{
  "d_mlp": 576,
  "attn_scale": 0.177,
  "optimizer": "cautious_adamw",
  "weight_decay": 0.2,
  "lr_head": 0.00498
}
Each number is 128 + 32 x the weight over its row's rms, rounded and kept within 0 to 255. Layers, rows and columns count from 0. Numbers have three digits each. The size before them is the row's rms in percent of the matrix's.

# up: layer 5 MLP up, 576x224, rms 0.0442, rows 151-225, columns 168-223
# down: layer 5 MLP down (transposed), 576x224, rms 0.0403, rows 151-225, columns 168-223
# gate: layer 5 MLP gate, 576x224, rms 0.0447, rows 152-226, columns 168-223
up151 104:108119177099173135172107143113174128104152081157139113102095170193178100165064181094117151097159162120116095130136118168109068093105113148149113076118139167192125110177
down151 108:090161154144127125154149118098152186121102156145093133179116121167168108095108165130099143094081121092076164154169082101102076108170114134100090046134140125099183148126
gate152 110:133085103139122147160135114127099116071089125084145145109155093169139073131104143081077136125119156147132152120109097107171141173166173136094155116114134187135187095104
up152 100:075121151108135204164163200100163076165073094110140146134089113133111162075180086105154160181136137101100159095134142091175141168169160157137108119141117118120160123101
down152 100:133117131161162152182112131070116159162152141120137120219156116118157113137145170133142151086145143132189087111120151031117097103133133088124115160185160114122115161055
gate153 104:178121093158089090144090063153101153127128150122131071100101152129142115185158103159146147106115096129112140109111128131081125192153123136117106162116172102115186122093
up153 100:102115162102137153124196149090101162169137130115184106127172114115097179126118142163139118133088145100142153150114170097230118141144151153118103127099098137148137116194
down153 098:141155107124140149133126127104093200083122181063119111083109126103036172169138161123062138116125157157127124115091102117153109174170117135197159095031134113120145107147
gate154 097:137151132096129129122156125170152162133070135192140172093150167084155073115118114119169111122137138101179143087130088100135129174105155122128123120105075134165098183142
up154 098:132119124118093134124092112161145133125120169102090144140089098120090113131100110143151153077149158131131175136212121186146131149146127135090130118114160044126134110162
down154 099:151134141184112121101150139144137155196177200173100157113140119164159124163101127105111121147117109153128147140115124140154182171101053187092172132093144147109127194128
gate155 108:186156104119121078105082134160102119114095198115131102127052163183142110110165173136144094147110145120103193119096142111108151126164136143106133168102157135077113095164
up155 104:096152090114155092175123094114163164105105139107085108114137147098145094102173123129057159151176170091136155094154122177077107127094151166129128160113066160155142154147
down155 107:052115105138153156144147109186100153163147130131161116132147143064135083092134133146109132087184119128096153138113122115102129130145134167146147133132150171141133173115
gate156 094:156167099188122112152160137102072152083122105149163084178065151105127094050195112189082116108130129130067121117131152103137158124115090133115125161124120144119148164111
up156 101:119111162103193106152170122116141052137173106154121132169108112134133093082111181134128100121135095191150135117074154208150166118099087046128136083132158132096090118047
down156 088:066116052162106116123129186169101122132153106082062090099152143163063115183059139156141102099067069144119094066162083130161130115112067171115103159164081132134143127135
gate157 098:157131118120158081136125132153135107117165105135177105063138089117133111066117111140131192159182100180129099140132084077068144138056126179117175056127172107113110140158
up157 094:079125148100109129086122120101108114084056118152149090117099122213135136184108135129188159129151130130098100101196093120112099123115124162096104124146128134102125123172
down157 091:128158151198098115120090129115101110086181103163087182187103149109156102132179130111125135127149165090144122115139069111202120073176058083135131088187164129100139115137
gate158 108:120062084130107145155114095163104142151103120171109127062124170155125112122046115144240117155092101086081120121114099149155122159130156146108123145120096139136133161150
up158 100:138153103118143110120131098144092181154125073117217120159140193075158061137151130087095114127076082123091143165144121045158130150150166086152156074100182131139098156097
down158 104:157118152158131100147145139181115162076141127104114063131127112166143089174156139168044109149141099165183106125081127115113121132098087170165152126255115074078103115149
gate159 100:158113134128115135131129126132181079130113186098107085109131127155088091164122166109169168117117107094104142140084178132188177132107101209153138148127064129147104113178
up159 101:166142107119104156118120112117108170104122169153169142150138115071089096129129142118090136138077121159042136174178099157168143114153134115168150161134139175162075073140
down159 101:149147083135108144085105114101143074142116098215121141176117103145118133097107102126169123097077132172101048131124150162167169098176138101105092121129142129134147153120
gate160 105:064133142158128165131123150176158128150111098098176149078111097106153194093124132223146144138068123095116158143067163093145123128095115148116145140109093172168097088091
up160 102:083184187130180106113113055091143089106186130128079139185151091185101099135134131107146211168138097122147130129188071116091141079142115068119081142115103062130119077100
down160 104:131092071166150170137113109134094151042159137084140080131110121086109118171107155072111135104166131139159108160147134125183201147096098135100156142132121194136140066137
gate161 106:120122118128155147213115049165111176117104143135198168126169123162110196076092126112123085102111136181072126071083171115140103109102123109087166123103081106157199136159
up161 106:135105151146087093142082109138078183081116210173118172122097087111151091170092078072113099160127164131104119150020120058153108107141152084155162134156128109173098108140
down161 103:089193087118040153117118154116110159078140123204116154174094106143113145099149035094173108105110157137139072170160171071125149150160081151069178146149134096120085110112
gate162 101:087184166120128133146146105175134123129119132203077209118124165120126152141161106179198155119148142077088133150135151114060146095123145129029132143099135151112139117134
up162 097:085115112191155098120153154142140142080097130092141118091148046101089114174089144076119155087141088089104149180101058158149189122128135126145084148138101197154175092192
down162 093:113114198145118135122139171123129179131104192165093120118096178116117148140163083104144136143049136205101127143112162122072130157119120087126127113130127095146071148169
gate163 106:109156174147093108135091166110102123077154107133164131182099057152111158159159135124189137126093166146114191103058158111109122123177090136095097094126164168079153157135
up163 098:140153180146127103112137122114132040077127097165141135137122160168120171098140170094179108109135156187111136106112143152090095106106121118105124100136174137122103204167
down163 099:096173030187127158154174072182087112117153175104177144125136137110101094082136100110162135124129123072116080099152095156208068128106086150105167154235109112174125118127
gate164 107:100124129166138121118146111120111140116146159072141114111118143118134172178129132226117160119082090104114115179160111107130150119127062108137130136120133111207126187112
up164 100:121139116098161150168171038158138135179108137168085220160118126136125162112135085165076127147162129089153136106155130150126190099151094157138077135136108114082134137132
down164 104:152140074171134149166083060096123109104165127128206184129118081105125129090141085136110118148109134137187138154136140138228174110152139137102124129175130162148141110107
gate165 096:122133181160092136152159114156089063102117150097097111166114146104072128134119107179105146132063160133124130142152138130106133093160113152086179151114158106173144140135
up165 096:118129097109123119139086153093173158161156151117193086056105170109154103150102128125145112166134072137234150112087168123154138224146180080158120088132093122069183142169
down165 098:125161170140080155090121132121111069157077236065060153148139174134114072117118123138154128108106142127111130143106172134133174154167133181141147090000142107151150153151
gate166 096:126077068093089139165149138153123122145204195110116112111102072096115119128102099141161122119107123117173196166166134177120108103182133133089128170116152124136140125134
up166 104:114116090089158117126088102150099127141130154152108112111133121170147117141089144126187097147155126135145127105101133126132050094155101085088163139131151169086104114105
down166 104:072183106077122159124136066169146088128066144144105102168184113158170094133158143110125106131151122162112112075126105104142129118139136130128117125197124139126097085117
gate167 108:145103155142178135179125104139141073117162126119137144108118104131111138150111159092106117125093113081166141101160175127187134108107108131130120093120094095122180108175
up167 104:077094142129119105113101245116074179090086168067129130139137129163068107077143135103099172152172171131087138088120127096113166145095166181155173149142147119102135137152
down167 106:098094168129143074181171122209121157121052094099183124144098142110110125108177133073095165131171100105140164103135102090113099170092166103044100138137109122107150119136
gate168 109:159123117165112129131143202122163121125146087104166124132183098182157139173135078113128132059176128079108136127142187108187130140169132177127142109138138105166127114142
up168 112:129098070151163171141114156103131192156107160145091185113115140138069125137094154159201166096098131117119102147132117158084111133108173158164130122111144143162033063108
down168 108:100101143189109080129119097114175137151145177113131091154079115115178112141151168082176101106118088141109135103033129127179171115116127106122116101112162194144148166114
gate169 098:157088182145148104117139175124100177099115115113141125166128069104200105149159124131183053057111065180116120114113098157109157103178163143119083143130121124092151150089
up169 097:125150119124104107198165164115115119100117147143102089094142115148142139159068126150114137247182141124143108083155182162172107204097078153138150095131103185095107082091
down169 096:133110122154111123057148161159121156113108107194130157107129106118117111110121126115087105126141094148106138122141085158097155135083132080092131139068110117118096141193
gate170 103:129134107120083132141103089124118144090117083047147157121141114135186157158109073127124105111175117132149092130110114117134155132151151086116130111126129058182160159138
up170 109:154119168177172123138126093135090144146153119161097066062083192106172139136144125135126052117153107043114116155093142087157129155112123134132139150121156118114132097114
down170 111:111113149113074160134154165193100142124123087188099124099097134192150081157191115155140125161132136101042192094189140094059156168174126166134121140034144103151148134097
gate171 098:085127119147119129113096178138126082088116141164104103094166135127069187098074122158192123216184093105114153158146126106154146144125128144114111182118068158155099096132
up171 098:163095162131133099104158106117149126143107088131180098163111067119154074139124160143143120113105137084101053085150105099159115129122097115108174096159142114098161115164
down171 100:082093129123095082122135098103134123173109120214112149123092144094124132112162127205076158153125096117108129143139149134119139115079101145172114202163068134097114080141
gate172 103:165145117110157150129120125148186164058142122148070172159130160145187117078106097118079099129113150141182190127166142087184124154119107138114138158117129101097110117173
up172 107:089152085089112133095137102147060086089089136114037090142113089091145184187138156163188148124151116167128097104123114152092110167132096078097102153106104122153097046083
down172 110:117164162176109136074074079126127091107151175159083122183132128150136107105082163075134119021132090117106143145139153164142126187129155174166144091112153108106098084058
gate173 098:070070186114132183101162140101091145082117211131142155112167155151117124166114153110123115077131075125196143099140110117149202074160137127163111100087193116106076142153
up173 092:160141103108156094111158083184113085164181103118131034118094153094123057094122122153099142116167130100117088174175047180097136117172091111116132173119184121101107093147
down173 091:150119086184107112153068156065118120102120164119127164098146108120135117103111105112088123124140154121146150189152116119087126121044097202083138123054110135094126077105
gate174 099:108115110072139234109088121154083127103185143165133094181065131112115115143150140130171118055141117132117157119101064027118119116118152180119165166150101100101128162145
up174 097:121143083099113098129154132132088162104130143162134121126145167130146162081119095142060211165095166109174060123148150140119103139087077138103150150123155112165171144096
down174 101:141140186130137146101070110132134100139153136181135103119170149145129141130055136105079143154153122143139099123186203191077059135133122077145123133255146201089092139128
gate175 099:135120149122086109163113158095135105164098083142122142134131112095154161049170055147092172192078206177087151147126114146168133129116119109115168152122182070144088075129
up175 097:099084102101154101145138115132122113218107191098103085176134130120077177110095106152166097112137119144140088168038102113145140174128149095192152130113093156074123093115
down175 097:166144152145153148165136152119153103202115074102138193193059114179093161125113061146128167180119054046034103096125154147136188168160140124145134113129150100126119107094
gate176 110:140141172110118126146147134128128105148091123146089164122151119174134076114133123063090118103128110154081141065092120118125139101131136116115155080115144135139084147099
up176 105:098136144234161049154175069136088112092142139146138132124094171184111122121200190082099138146136179146204151158074169146083159152126119157146093126143149130150176147132
down176 105:147135120117132114150085112130123140116087119152130151171150143131151138121054105126163205061121113132120130095129108104141103107126123123130126144000142112126100105071
gate177 099:152151122085159111127112126202136160058095102084059151103098153159159122151165112130120115072123088163095136051140104118125158094133168131123128155127159193122098117096
up177 097:098172105073098153143149141148168085091181130164122103082125088155165130130090173097185136124130100117109105127113120097196171085142116161121064113110101167126091098095
down177 098:079178153182072152134161148155140114075089110092085136101141113094106118179119184133081092116111113185131155133113173114135110146196132148115128182177109178093131137215
gate178 106:189114181055141168202123137140138127135097151148113122168058143126072112145139092079131101138162152059071156130156145097099052100119164168089119198117138060166061130181
up178 101:122121103093150109177117087113138130116127212111111101042095115127030121177119084146135138148135147142100103100131105146109092152180112140139087211104180126113129136162
down178 100:144129102094167212165099121117106115149082145085147119164139143109129161149129165124103191135147086146155130170140113117142144154064111102108084085000147080164163128168
gate179 095:170130079128142076151179098144136124173143127131093087125142124176123080134105107158142146133142121100183164099123143092163191063145110169122155135131128112157183103090
up179 098:099095117096060096118105110118095104163092137136164086080133132157105192139124114142149075139090086149180134137119140114171101138069130079131141118148120149112107149073
down179 099:165054156162074074141151119073152140135168103091127126128112130186072154117150145142152061148147100108091104092087086161131157121160131134090142110120169058203163149159
gate180 112:054124170102173129149180153078152126175119108106102133133165085131150087099087182109192131139174199063113169068112163130098148148115147121048163087117091099129122151089
up180 107:148119118147049125115094146135131135117151132121142123129068199123100173175158106128095135140137082157138152138138111158137128107188123120213066166143170115207070102123
down180 099:047164176082111134159172176099132100130107134129107093133111069088122150149084175124130104117123127081161136139116086108103179125123100126102187118136083136091208167096
gate181 108:081078150161170154142140163095107090156171140091130122142105116136123107186132120167177167121126101092089108084098153074159187075116144157019072110121060164175174095129
up181 104:112141132124103129153181146089140100147096171152140065130133168118121123103117124133114125169084059161058139137097154050165094113147136107089113139121111122141104128126
down181 105:144158093121128129145114133172070100157121102193132133130136090169126093132109083136154124096152129094113139153161101067189120129166115128134081105164128150141098147125
gate182 102:149114190127099135130131125176198151138204108140075145089095083133153113103123136075098151080132160124075175090130144089156103171163151108137118144127094060161161133167
up182 105:094122122142152129080084139112175172132141079172130129099127143159130168078080115134126110157088144104060088070089120077153053159208113162145127132128103120120139078157
down182 103:163090138080155105081104196099173101123138088062131155122148145107163137148099120130123062105115131159137146154205145130121096121161101123164182077116097081116125093102
gate183 108:137157154123136086213163144080164127134105103075164105199092119163099173116098145129131123147124170121115139087122078109128128092164127139161119112113135134174151136093
up183 107:124140096071123126195075097130075101142136086144181151154153150082058127159128137119121121097091148171111128124151154165090090122139177126196154080108119202105080182125
down183 110:097143186194162105072160150085172153150084126109130101116119156080113101100077136148045153125094133120120142079118112096090115106120100179148141076105091144136141145111
gate184 099:109149092144139147169121156126180145100146167135162162194144163169112131161130124124090108117109157091117135111092134148164136114137075144133103103130124117151148141136
up184 099:120096125139124174124120127085126092150208142153135164089096077125109178170132096140141205106146108099070088108130068140126142152132152153084117077116159149136171104127
down184 104:127100110151092145094164117130114128115163085133127132156135097103094126161160134147108111105139119152161166108107147163149134065077106133159115072255145170144067113150
gate185 093:158066076119141110135147134146116106107135115155140113128148127164116094101168108127090162107148149141127155079116131077112063125150143103141216158111118113187145109064
up185 091:083081123088100122121139090107153058089139078097115094197104113139084179066166126151114148200097149164110102114157133123161114121101175082103087184143107107125150151127
down185 095:144113121119056121089144157150105181086144116108142099094131125092105066172132122154099108143116145084166134133139076136135090140151083142129146130214126142083110156163
gate186 101:127181093123133125178189119092121046129116155089137111156108097148077142118094141127080142108120147109129124091097131132140076127177112112110117121133130057180119152128
up186 104:143150134136122131119106115160100129175133127102201104103095122138182106066132130099088105092146081183119089134190136121113032094103107072087153094107149087132127132132
down186 105:140115070084223101169111147133145154167137111151108200111103149122136156125163146122087083096087143130111106146160183142102134169092158196113116118026080156180124129127
gate187 106:144118127164145152159113128154116095144094150135145116151140169126114115079142139145183136087073138078143139103096134125128105121169124101111129104096155125086125052175
up187 109:086120157115103102124131207083077185094184076117148189192143116090206105082136137126091150118130120112084128172154109121100110111184128120165149129126121161119102149099
down187 112:136184148115135125162124140134135145149126110120191103188126105155132134072103139113191070109087128136140132147085129145079138104105117107134082151039094138074101137131
gate188 102:166112123121182108130157078134059155086152152068086101086114081155162151158172133159119101122161106080111150082160146141136195126128175160128125138150088073168173100080
up188 099:178143069119113090151085119160188141091058049126142150135152164090082112160105140154126064086125138166140144160111110075110133043114109065113109124140122171156127121114
down188 102:161171115175155111130055136092142144114122071192157184141179058097150142129089117113153080136099193191142157122119098137098117135103195143076101097109101140165176114124
gate189 105:111136096099118135120134164129138155106182144121160122079114078136145112123071148128109157097132159136136158072081106133190126198123159186086107121145048144099126161161
up189 105:140132135064124067110146159131164070105168141089123079113128080117088132107169158150098145117108140127147155133148133185111167129176154117144093133106083115180153147088
down189 097:075154186129119134095122203138141178084103083092142170150128117179140110163154116121161119165117161112038130147139104132126140099094087170148145086124088060165128131103
gate190 106:169130148134123115160192144167159150163144109108073170156090097150136089128143091136135080074154112091112196101106175138130143166140156069094141167109114150170150098157
up190 107:090107135084127138130160111070187171173127145119112089120146165132119085130051139136122125149106155157043103130127067184160098083143131114173130117140089113139211168149
down190 108:103172141119068086135120086155116168152153140152162145120117116174066172030154169153149116097152065067135153112176101145153144184135126167111133108079134110111153137180
gate191 115:164101130155134073137115142156132139117105147081134137125116127141121109159097146147190111141087105078129112128153186175071176148170157105099131148105138141133199118107
up191 106:149144143107207105157184189126132100064096088127095137122095120198217172150113167155166180133098179127121183117113144097101112093140097090139083114165113122147136137114
down191 106:105132173090133097105094135101107177121132132109125043129144135089129093142119161116170128095138107181170105164104205123107104150098154096135108097000179085146135135122
gate192 101:187133153192155162155131141144104079165091151083082093105156191102103118125170120096148097117119114076161143094146168147144171083156095185104098214117107105185116141157
up192 098:150095207094179123106123127166104117108092109121085087094149101159117157193126160124132095118167104083105135086164082130066093160120149098133085142130124100128127138148
down192 095:103145148173147115067153134180139085116132178243112150130116138111084165137162131110170096136091112125127102149114096190113131129140103134093079193182057134127088097168
gate193 103:152128180152150093148155148142184115031122132080163112126128120132133175159120137109125154091141082115158166087109135095141149164078073111122152157131129087101165119068
up193 096:110136145178144154074188108148144124174116097149186130099103212166130204135058098173169058072121134054160136142125101090121119130152073139101109138161130126073136184103
down193 097:094162189084162191101061106090118128222127137161175098176155146112124119101084114119154156128133118121103079087124118108134133159154117094130124077150147174128144072103
gate194 103:081113137134122100112143126106117124073122082139122161104142106115137171134170128172129171071110116090130130096166137077091165163095123119159115097138128148177133143101
up194 105:105130112065122164142106121116115135120205115131121123099138106156137160111141119152120151142102112110127101120108148110094117161151162156089148104106085119133179109130
down194 103:155133172151143131078111191116193190140112117123171187103153089108148137191138116076149142129111104175136130160100167082100158107145136113128176151119158107195111134114
gate195 099:167187057113132118090118116196139123073158151087141111122104105131155088178136163145102134073140115156115152089110077128092167109110143093184145130131143191126124159128
up195 097:148170127142126115132134141084092082138124175138096101082122135168123163140120111118125197118078104111152077163160133114114082154114058124151072145121153138120128087091
down195 099:066136165165176125165066085158154117091136153232121164095106114128124162082071115070157156165135180127160080092129180140153130115142155114117179176177118122123092112168
gate196 097:171135120158065071182045155128103172113174164131111139169137091179144119155118128090136092156107128107117176103138161100155129150142104198136090119128143069126110121128
up196 100:129097154117128057187154094070160150153112130139133115108090092164117064127106161153205137078156102162070165190153122157097106129132125137119077131149108111134127154185
down196 100:127146133177120174120187119106147132141174187189121136149094101171174132122093140157142165086137091152108122162088104061092158162119113111101158120067130069119108117122
gate197 096:135152111167140115171111157083115095137156163121172119167192067203052130076109131128117096133095119157153129155089169063111163159150121132149153133118150058154131108061
up197 096:102114155158113177178105086161167095166144156131132103067116113070055162090131171146154119138151143112142142121163142102084090134146094126116064170096168204144134104144
down197 099:047094168123134120139142121097078126174176127173141150107096174177117163099144165170215125121138120137125113197121109133129118075062098100159193168150136164153106201076
gate198 109:097068109130033152175099128170172168143177136114145075121089140133120168088115116103112170128104149091115163061110175049149122133133122189155134145085184136094138146094
up198 107:144138089179129129089119109100102142090033188120068105074166105069121097194124157132127133160102093114124169105108132108098093197155140158130123114158137163146105131122
down198 111:045126057106145083124114062136099117062134167115144150104175112101150169165119168101118111151181126133172075047059114113144126131159104127136092074159109117109085144118
gate199 102:114113141095159137146182078154178078135121166137095119165132045084128085082130175136091102110121127095112151129135133155099129138135098130141197203068074135163179199214
up199 102:130147146143210151121123142100138133213113134149174131177126131088150071068167133060166153093125127128111124117117196153056125099126151083126103184079149101152217097183
down199 114:115116139097158066098098159036069143181195140082155151128103136145177144089155174061154137101161137130151178127099158080112085184070146109130100124072135167111143094138
gate200 103:131127119136137151135156123132138141133172186092111176138146079160153089136141106154162140165191080145113097165155169100125157186105125125106116097122104142078125130145
up200 104:068123136139067100105086064121172112148195057076160151115170125132078104031106134152148098100119179081163138158108116121114072151168123125127114165153162194159120104131
down200 105:129118128126126147150084142078080110132187121127137054103194164103102100171115157132180105126157115148141131117132199143163092151130117181110141098189104177187105130119
gate201 106:120096150141141143138202175172114175135119124146161082101078128177127049115116154067140104129138121091076149096149138117104100125152183150116119144130168064131140135198
up201 103:144096156109132130137094128143082152128131188109100137146114237100137115119194115133095143123171071123112123098114181174058168135075096145146144106121085099095158107143
down201 104:084225153112120146136122129146105125174106110160192201151145166117146066143152113100118099114131154192127162175185176144138116193172153157145088138055134064142095076157
gate202 104:160143109118136119183159116134120158215033167115064203127113160153097161134124094203205097121156129110131189144105138127135133136160154124127064164153116120131162103127
up202 101:135146119109092100095149157107187133142173162054070151094137147086144134144104148155126131130076108055053114155119107169109132129218126095150076080160088111099146188087
down202 106:175127118129125142100137178047115093160120147122129146105120119171127158165163107100140137180131107158174111123153109150123129180091093114153103158014105084069130126141
gate203 092:043113121151123164170123114174106146131145126114119161140143172128111095131132093130127142086104161136093094043133133140168144173111097178112119137143116112111184087173
up203 101:128108133118128059138165097138088096121147174125120123115117127138133073130124116108110155085144139190088119134161162143095172169094120166124140116176123081151117089157
down203 096:189127140159124151138129169100135153143105074164090139159179096152113124116064167105113129185063066067154064168118149117126126059088084089133156078145102126076067149106
gate204 091:118141111145073119135162129143127151103129095117079064110108116136156111138147099123175132156109107127118148118125095083142138189139125138159130164101171130081169076120
up204 100:106168079115144117101114172137106160179134129120169129060131104162090089121139126151120107149198130074107144123085120087118085173087110164087120115145085143149115106071
down204 102:151127128097190140109072129146150140177120116172165108159169111145121197142148151056074099146163174121121069113148155077127046160135141135125096175161132141142119196117
gate205 097:113137127108099166136153133129083146134131147110107099179120137109125099142180131102130113197086147135129056136146086123188142137179137077136083154108161163130219181098
up205 089:150129139098133148104067025135204095102179043138104157168123150130121186137143172166183166083167120192198167181123089111171120126167137115169186087112120154114089110125
down205 094:147153185193106075149121149149066134149071164103083085142140113115102122090151144129112105151116211083121167120129142124087105114152140128157118149140105129140155151120
gate206 088:183218132119117158153142150105103191150122147156103188133116138120123150156143104140148097136105150126131103075092183122107092097148175133116154163117134164125118095141
up206 091:218152168161088166149140178138134084148150163173144191091085158123159102119115089183110109030172115146098151143111164109149193162161115141082116167129125123171152063125
down206 096:129105086156144120134157149064133136108124128139141113115115160091138108150091122129167133153140192121145116113094112157118080000153221073177185118210131108108153137086
gate207 103:160130131149134111143156131102087136129139127142202119063117118185093140126099124204092162101128165132123101186096154144089151159075172086105179164114152132112119094185
up207 099:160148124058126130107112118143098168202141120103154160176138117173099054057156135099113089132143180120104150126094097087143092088083150055133141218143093116134164145167
down207 101:141159170148070221131108094122144136105116187094113166098106121077062126140146137232091088151128171068037153149152151120149120116124072195193124185125096153081105127103
gate208 099:135147135179156136098151089134147238112205090163120112148118145190154062172074133145111119137140113164082104128155149171107200137125122175168098133143095123153151155142
up208 103:124153127145142147102105130101097127080132141126117155190177098210082131181140196128119128126159119164104121106122171131159167122151113120192150105146083156093083059056
down208 105:153160175166185080137147152140101090107077162124098133159138137203190089119128116109086138143119142156173173175134153112136115088152183118054108167090116122090089101107
gate209 094:120163132150104107113160089177148140174188052130115126144119169131166152116175130145134119132120175152141119128150136121154124116134144122150097144171121161145112106093
up209 093:127118040116163128131146168121137168139110170105143136147116165175188166212143078144139119115167109158112125159150142141155190102124154090115143175137126156135126149072
down209 097:152108170133130131119110105150111092095123152182118130109104136095157105081113106151143127140144102081186125120106170112132153195139103122138146140153140122144082142181
gate210 097:120138113117146147141113109091147114074155141102127120142124160117146098106155154097157152097164144112136199117139111087067110150160086143141104172136201125167198182197
up210 099:150097124184091128104122107180141155059180096125123149089103129167151085089088109149135167105097128100132135118160105197178088122117171135148124077087110099144145118111
down210 096:106070164072136147173130117143097132147157144090107138139135106150132178160140093097115103105130080104182138110133132097115103068136155143130139133028154141119130130120
gate211 094:160132158154152144153121140173111121179119136161122147094091065081113159146157119127157136071154116190117163075138147112103145082117034186092110104140110096124089103077
up211 091:126151146120163159099152129130172112130119094119136204062136124168136094208094159112129111134145124150103126062154086108098148119162114121112145121133134122117184142097
down211 093:159124160140133122120105127178180104169117122134114202100103128068146147084147141118153128101137173131156090147081127149138134196143149095102169107077134119189146143098
gate212 107:137088140148124097173161130167074158181124169097153112126126087114128154121090087102149131133147121147084099064120149071143091140157150083145120096100131122176130115169
up212 107:052192201146151153171129112156093160178094128146118177182125149117105105110118064126087180176166135118102087105149132099106108066130179081137170145121110083129115132151
down212 109:100109200137136130127083083148083121155145099103135142176112127095140138108147095145107128119112053142144153104095144103178116118162092127113136207115148103138181171092
gate213 098:158132171172104156151166185144195177120165138066133151145110085126109126123068120074117090129120127039129159107115139135077166095185124058118128136121129115117094122137
up213 096:154171123153089135127144144094116093192121149088181173185107157114081146197160135108115120136125139119092170166123139143144104105100137113140149123135129027177106186133
down213 096:119156136170126182110086159117092161081121152155178169162038102097081146183161102196120068097114127116086182122081122180219140119182112182122103102204140142059140090067
gate214 100:086155123151117138200147104202150074135141169128109142131107175092128067072158121172135064079128152118122157094151108102126172153155181130094107122195116146103133101159
up214 096:127133168170146113145080080136151147173143159130186079156147082108130107146083093099133120118145164151141102089151078168118119058177112103080124113133137126122196093134
down214 096:170113169163101115141134188136071119103129102095096201078063129142076151110145129109089187161165165129113096140140121135153089068145111099101117154184088124124072151099
gate215 104:157105129115102165152138107042124151128136130100070115123178064149093139093107124198106177122069096090103142166194163134109092104194131129080093087082131058167129130112
up215 106:131130169166100191120078139122083094121147130048147159104104117079131171198185139165115144105100124101171155183169116097165121177158142169136123066147152153157126160113
down215 107:167138127107194141136167158125135075120127158096166115101147094126114112091116160074119143133123091121149117170117184127139154129149176163150139070065145086135096127117
gate216 106:120084080097090127157100167135152197078098149126140110165140105156160121153116093087145067100095165168104187123040175129182130094166181169123135083111123110186089118169
up216 104:136128167201039085111149176175090123143078148041098131095103105138180143140096157168082127173075125130137186138070136123112068107108110128116098111107092106112144104152
down216 106:121185164156194140174171112104129154099129125188143086128158126129137140107093146067099157136186157154143112186141188096127189135103147143095149124110106058164132091188
gate217 092:134101150126138120124100114141057104140142136125166125106152143124161132164131094164109121065155115119167137134151187191147112149156108185136145168122078125087112071103
up217 093:132144080105076141145152135120138162130125175232092096060136141070144191135113172138176065113037113110089156114112144102092082142124142161138069146108123113126086122116
down217 092:091111135095151191136117105134094153122156135195168078145137131130109144137135149103064204141181094116108162107168172142137119168138130149130154148115116086063181112091
gate218 096:164075130133092118135131093174216120189061150139110188065140145175121131166089127107169155061124159125133139070122136079130164130139110168128116137115158134131102105142
up218 102:131117099102157096115117103148193123099140069149115165137136136138121105115121077126125102047142125185145085111114136110152173112074067148128089108120152090114110088156
down218 103:114105090145151153119162146045135160099193091129147144126123137125136113106201139136097147102142146124171152169107144119132137103073131113164149136212133057203056091130
gate219 098:109072152177147132174107129157163119081153118128194188183156175149079136073095157155122167136124195137121200086144121112211142104163127133142183129101090140171154105105
up219 104:152156136113094117122167139155092095170151120079131094124090109143138201180124168157106103103136112102110151109140133188088107166121121151083104125107169117113181071171
down219 102:107129122126112124182106158136189176114096151081128126142124175140099135160128115165105104100107095157066175158170165130121141115173153152157071173109136151133160138111
gate220 100:155141120089136078172097168187112148109150127177111125139122199115136104148122078095175128147120145151170124101147138155123136197142108137130114175108159179143159136104
up220 099:187053168129078055134133099137120089129120123129108123117083089142150166124087124130070109108157135134170125130162164100150121172202163093089140120142102129110153107129
down220 104:076143136145119131165116141111083114119140105135161096182133120163096129091137170107122139095084085137110166084157055141157136084120129175088083155073110106138168121137
gate221 090:132145128113134141109126115128128110180144085163174132115097043084106121137146114130129174106157140156047102135106087110132121144177144130060111095124105174168119126185
up221 096:145127088143115140159170115165172171093137131080091131121119168124112136111098151113167077127197116153078165111114109165120132130106161160112081100118110156159161097092
down221 097:135106108109109103131150134150166123161043111119126077132169101104106173143141083151131042150112138084100148162153121147123169142136083153130163059083171170155109162165
gate222 096:139134111149142129146122107096140105096125158116163099096125086105125076237082136131174103123132101138146168157143126146126095146103100159072114128129100148112209122188
up222 098:116137152061153137156160119099113105075109068119110177147143085144151098122122120068124118139142151151127133198134130104084123111126158122076138159136130134120178142166
down222 102:151140142153115190189109190127111081104108115095129124139136099118126123097141127098140153189094119108059096096165132108119077100099174085150139141137078108089098102171
gate223 099:172148127075128088117153165120078143130107129141120100177089142118127151109149126123198157135112151100175122074145090091112133153142104129163165149119165156127171153118
up223 098:135120120147113128093105114171160145153130068134132050051121142162152078098113181112144062106084138176137099116158070148100073169123138119089116133144138115117126133140
down223 100:151103125131130106163070109169113176130155146143109130172128147186149125157148156101156084078104163196173150169127076157136181098080097107110155145094077102066107150094
gate224 101:191062136177135110152118105150131124154115190083169094159115141135144152110112144125159123134131086126060153161145142136146115179138115157099113082097132176171180079151
up224 106:150131090098124124134084173063102159081086121089093129069169160099134133136136138155165038131134154105168167089115123115086109195172181075120191144135099137125148150141
down224 107:177103099091127100139184153131145122159094188112094123065130177167144142153095180133137131179134139150099098189106146141120115113164219095162128138105133126050152155160
gate225 099:136113113050152131145073181129135076090172135134097160185131131118099053065120176124169126113075107147123207148130207137166137087137145153111136172142130160140172084134
up225 098:127078121113093107191119151147157102128174125164110145113126136122099125118141126098161163142079146143127152203098173122175136152138161121137178149112152145120177119066
down225 086:084130165160122119117196109095104122040107138162074140099105136159159150144100156065121168157111128151176151089102085143108108188104071139151169112199126065181066124134
gate226 092:099154157168149186199122181150149163188129095162143163158040133159093166151109088139110079060132117181114145141117160156123121168110119131144098097090160083115113154108